From a checkpoint of a small transformer trained on Wikipedia.
Size: 11 layers, width 128, 4 heads of 32 (1 for keys and values), MLP 320 SwiGLU, vocabulary 2048, 2.33M parameters.
Architecture: rotary positions, untied embeddings.
Training: 149M tokens, 9076 steps.
Each number is 50 + 15 x the weight over the matrix's rms, rounded and kept within 0 to 99. Layers, rows and columns count from 0.

# layer 2 MLP down (transposed), 320x128, rms 0.12, rows 314-319, columns 0-127
52 29 81 29 44 50 49 60 85 61 60 36 65 56 58 61 64 41 58 51 52 87 74 47 67 57 44 50 58 45 67 48 77 68 63 29 55 62 43 63 55 53 30 68 56 54 32 47 54 71 56 59 44 16 58 74 54 60 24 66 35 50 62 65 23 61 43 51 39 50 64 49 32 49 46 75 64 47 54 25 61 41 33 58 65 63 33 51 54 52 23 42 41 44 54 71 57 57 42 60 78 66 16 31 54 40 69 64 44 23 32 47 52 52 43 55 54 39 52 18 62 52 52 87 34 19 44 31
46 49 66 19 33 23 57 51 29 67 46 63 42 52 55 65 17 71 40 61 75 90 54 30 33 41 77 60 43 38 37 74 43 65 59 76 77 45 72 48 49 49 74 41 32 37 35 74 26 44 28 60 38 61 59 39 38 28 48 66 39 25 34 31 42 47 62 53 43 51 45 10 39 46 57 56 57 56 46 59 27 54 82 68 47 67 67 52 47 52 35 44 48 17 39 61 75 42 68 59 51 44 47 37 51 37 67 46 46 70 40 90 39 52 45 58 66 49 40 60 34 75 59 86 76 35 47 66
54 50 68 51 41 50 43 54 48 60 82 57 55 60 63 40 60 57 48 45 65 43 27 48 58 43 28 42 69 52 36 40 75 94 34 03 61 52 48 58 74 40 34 28 56 61 52 43 51 60 30 47 50 31 40 72 18 42 58 64 72 48 69 39 51 55 65 45 52 52 43 71 71 33 63 69 52 49 46 57 47 55 62 49 66 57 54 62 56 60 72 73 49 31 47 49 43 52 39 56 50 34 79 23 43 60 73 58 38 39 52 51 52 49 32 26 46 51 48 77 60 35 37 70 42 39 78 36
48 62 51 49 39 50 45 78 72 52 33 52 64 62 57 44 44 44 22 39 42 52 51 74 42 34 20 47 71 29 22 26 49 62 70 56 47 24 67 56 26 41 41 78 31 53 43 46 30 32 59 36 48 61 52 36 51 21 56 58 63 67 62 04 72 72 58 52 68 66 44 47 50 71 54 38 72 43 47 55 65 55 40 26 32 47 87 48 52 80 63 59 48 28 75 44 49 50 48 58 46 42 60 35 48 55 59 64 78 36 53 58 51 54 45 71 72 60 40 35 61 36 28 35 72 36 68 69
40 76 38 58 37 55 29 50 33 69 60 48 78 70 60 20 69 43 45 50 40 37 58 56 65 67 49 68 57 53 48 46 47 50 32 71 39 74 52 61 73 68 57 59 57 63 62 35 29 73 62 63 57 76 70 95 39 57 58 37 32 39 47 46 18 41 61 43 27 57 58 66 67 48 58 26 69 34 54 68 64 60 42 73 58 48 43 36 74 49 46 50 76 29 32 73 49 28 03 50 51 76 67 52 52 62 59 49 26 44 51 66 57 59 56 50 45 55 34 60 62 61 34 59 62 46 60 75
82 37 57 71 33 28 71 46 68 55 66 56 55 63 39 66 40 57 25 73 48 61 46 44 70 53 56 28 78 63 74 38 50 66 39 31 45 75 49 27 58 50 64 59 46 46 74 25 67 75 59 47 56 24 58 49 73 44 36 45 74 53 78 67 22 81 48 38 68 66 67 68 29 35 61 50 56 53 44 52 42 63 78 47 50 43 46 62 47 10 40 48 51 26 49 52 38 24 40 45 50 54 64 53 69 57 66 45 48 43 56 25 64 08 21 20 59 41 50 63 64 40 27 31 72 50 76 56
# layer 2 MLP gate, 320x128, rms 0.137, rows 315-319, columns 0-127
83 23 18 59 43 61 40 38 41 51 44 68 53 47 33 58 69 38 37 59 20 19 54 54 32 56 42 35 22 68 42 57 26 78 66 36 52 67 30 44 69 49 29 37 56 59 38 53 36 78 60 41 19 62 50 21 34 71 49 00 34 50 19 73 40 36 28 41 68 40 66 82 40 51 75 45 51 49 52 31 49 39 37 34 44 48 59 44 44 61 45 62 34 43 56 67 57 46 40 51 47 52 26 46 33 57 23 53 31 38 61 43 61 56 38 51 50 45 62 29 36 61 62 69 40 69 45 46
35 33 46 44 46 60 46 62 54 48 65 34 58 65 78 42 55 25 75 42 52 65 67 29 78 38 64 70 59 53 65 64 46 56 45 40 50 21 59 65 51 51 53 50 61 66 56 66 49 45 50 55 66 82 68 68 36 54 54 33 14 36 43 58 25 41 28 64 22 44 40 39 55 50 78 52 47 39 64 66 45 40 55 80 52 70 38 40 54 40 34 60 38 61 49 79 61 52 52 36 47 42 40 35 53 40 50 82 56 66 39 39 55 41 38 51 22 64 64 56 31 57 44 58 34 76 42 53
37 39 65 44 52 25 59 59 83 47 31 31 64 63 61 73 59 41 24 46 52 28 46 69 57 61 54 41 28 25 54 21 59 46 47 42 38 57 43 58 73 30 46 87 32 54 52 35 30 56 16 49 38 57 61 61 41 49 44 52 44 53 66 33 39 69 36 56 64 61 53 44 48 27 63 53 63 27 33 12 50 52 25 43 56 62 22 53 56 80 54 53 56 53 60 26 46 65 86 40 48 46 55 24 63 41 55 62 36 63 35 37 43 49 48 63 38 59 25 18 58 42 61 59 23 47 51 22
42 50 62 50 63 50 82 34 70 47 52 56 60 59 54 82 29 69 46 42 76 55 61 66 58 53 68 37 35 30 72 50 40 55 42 66 40 60 48 44 39 55 63 40 41 61 29 76 87 45 30 31 32 49 45 35 44 60 54 43 66 65 55 75 64 61 65 39 88 64 86 62 54 41 59 71 36 53 53 34 42 48 59 16 52 40 56 25 49 35 42 52 40 51 76 50 43 67 55 46 55 49 36 70 61 26 29 46 72 74 53 46 27 46 32 61 51 53 36 42 35 04 43 45 32 48 33 63
46 36 58 53 44 75 38 68 40 59 69 38 57 75 47 37 65 46 39 52 39 81 75 37 43 51 55 33 41 53 46 34 50 26 58 78 24 63 36 62 43 73 41 48 62 29 38 69 72 52 58 58 40 52 59 69 78 57 62 63 37 59 59 26 52 74 22 69 56 55 49 55 64 29 61 57 25 21 30 37 38 35 65 36 69 57 59 35 65 60 29 54 71 46 28 69 68 67 38 29 11 62 37 34 61 53 48 77 21 81 60 44 51 77 34 44 37 31 88 29 21 41 52 55 30 44 58 66
# layer 2 MLP up, 320x128, rms 0.125, rows 315-319, columns 0-127
49 80 38 74 71 37 32 41 42 60 50 66 45 48 53 42 52 52 43 65 42 44 44 53 66 20 46 57 48 54 52 64 55 56 78 42 40 53 54 29 40 47 65 40 51 50 70 49 50 64 32 43 46 56 46 64 47 69 79 29 60 67 55 65 51 42 49 77 24 78 63 47 36 66 71 23 44 60 57 91 62 26 59 48 52 27 77 32 40 34 35 61 32 90 18 71 49 58 42 40 44 33 39 57 53 46 41 36 46 32 61 50 32 59 72 72 49 27 19 53 24 50 20 70 30 56 64 90
55 50 38 56 76 43 31 44 35 48 25 35 66 45 36 43 53 65 40 46 52 31 46 29 49 62 54 46 36 59 35 53 54 29 56 73 57 59 62 29 48 60 69 31 41 50 56 64 37 36 68 68 66 74 48 37 45 49 52 49 44 36 65 35 30 59 34 76 57 41 62 47 36 60 52 60 69 65 62 23 54 39 51 53 48 61 57 20 49 55 61 44 45 47 23 48 47 29 62 80 66 27 64 62 50 69 41 70 42 93 61 79 67 57 41 48 41 48 50 58 53 69 49 48 50 40 64 78
69 55 93 62 95 54 01 28 52 34 56 58 68 36 42 50 58 81 59 63 60 59 62 52 66 75 45 37 42 51 58 40 53 59 52 73 64 40 42 45 41 31 60 50 63 39 73 64 43 40 49 60 43 59 59 55 39 76 67 46 31 41 45 78 34 61 29 52 48 49 53 34 49 36 54 60 62 28 31 62 46 23 52 46 62 79 39 49 74 57 13 35 63 51 38 53 46 78 40 33 25 17 38 31 39 37 70 59 43 59 49 48 56 43 38 47 41 40 47 51 73 52 48 57 28 56 32 43
54 62 73 53 37 36 47 79 50 52 60 34 62 42 29 60 42 58 21 58 40 39 41 63 56 34 80 41 28 37 47 60 47 65 49 51 24 80 63 13 48 59 73 66 86 41 42 39 51 63 59 59 54 50 61 46 62 68 33 14 70 60 37 33 49 66 55 16 45 78 41 61 74 57 53 55 48 65 62 46 35 40 70 41 49 78 52 24 23 36 70 51 52 31 44 73 51 49 58 50 25 39 51 18 65 59 31 54 69 68 58 60 72 58 50 77 43 30 70 43 45 58 60 38 42 53 50 74
53 57 64 47 33 58 62 34 80 46 38 47 87 45 42 52 61 48 75 46 33 36 60 45 44 46 33 47 54 55 42 29 40 29 69 34 58 55 41 77 71 39 38 71 78 51 30 58 40 31 45 59 35 32 38 73 83 74 21 53 90 51 29 59 27 46 39 47 43 25 50 69 43 23 46 55 52 60 65 40 59 53 45 38 76 62 09 42 13 51 48 55 58 36 28 35 69 69 28 82 47 43 31 59 47 51 50 22 45 42 72 65 55 37 51 39 64 63 35 54 64 40 78 35 41 58 39 38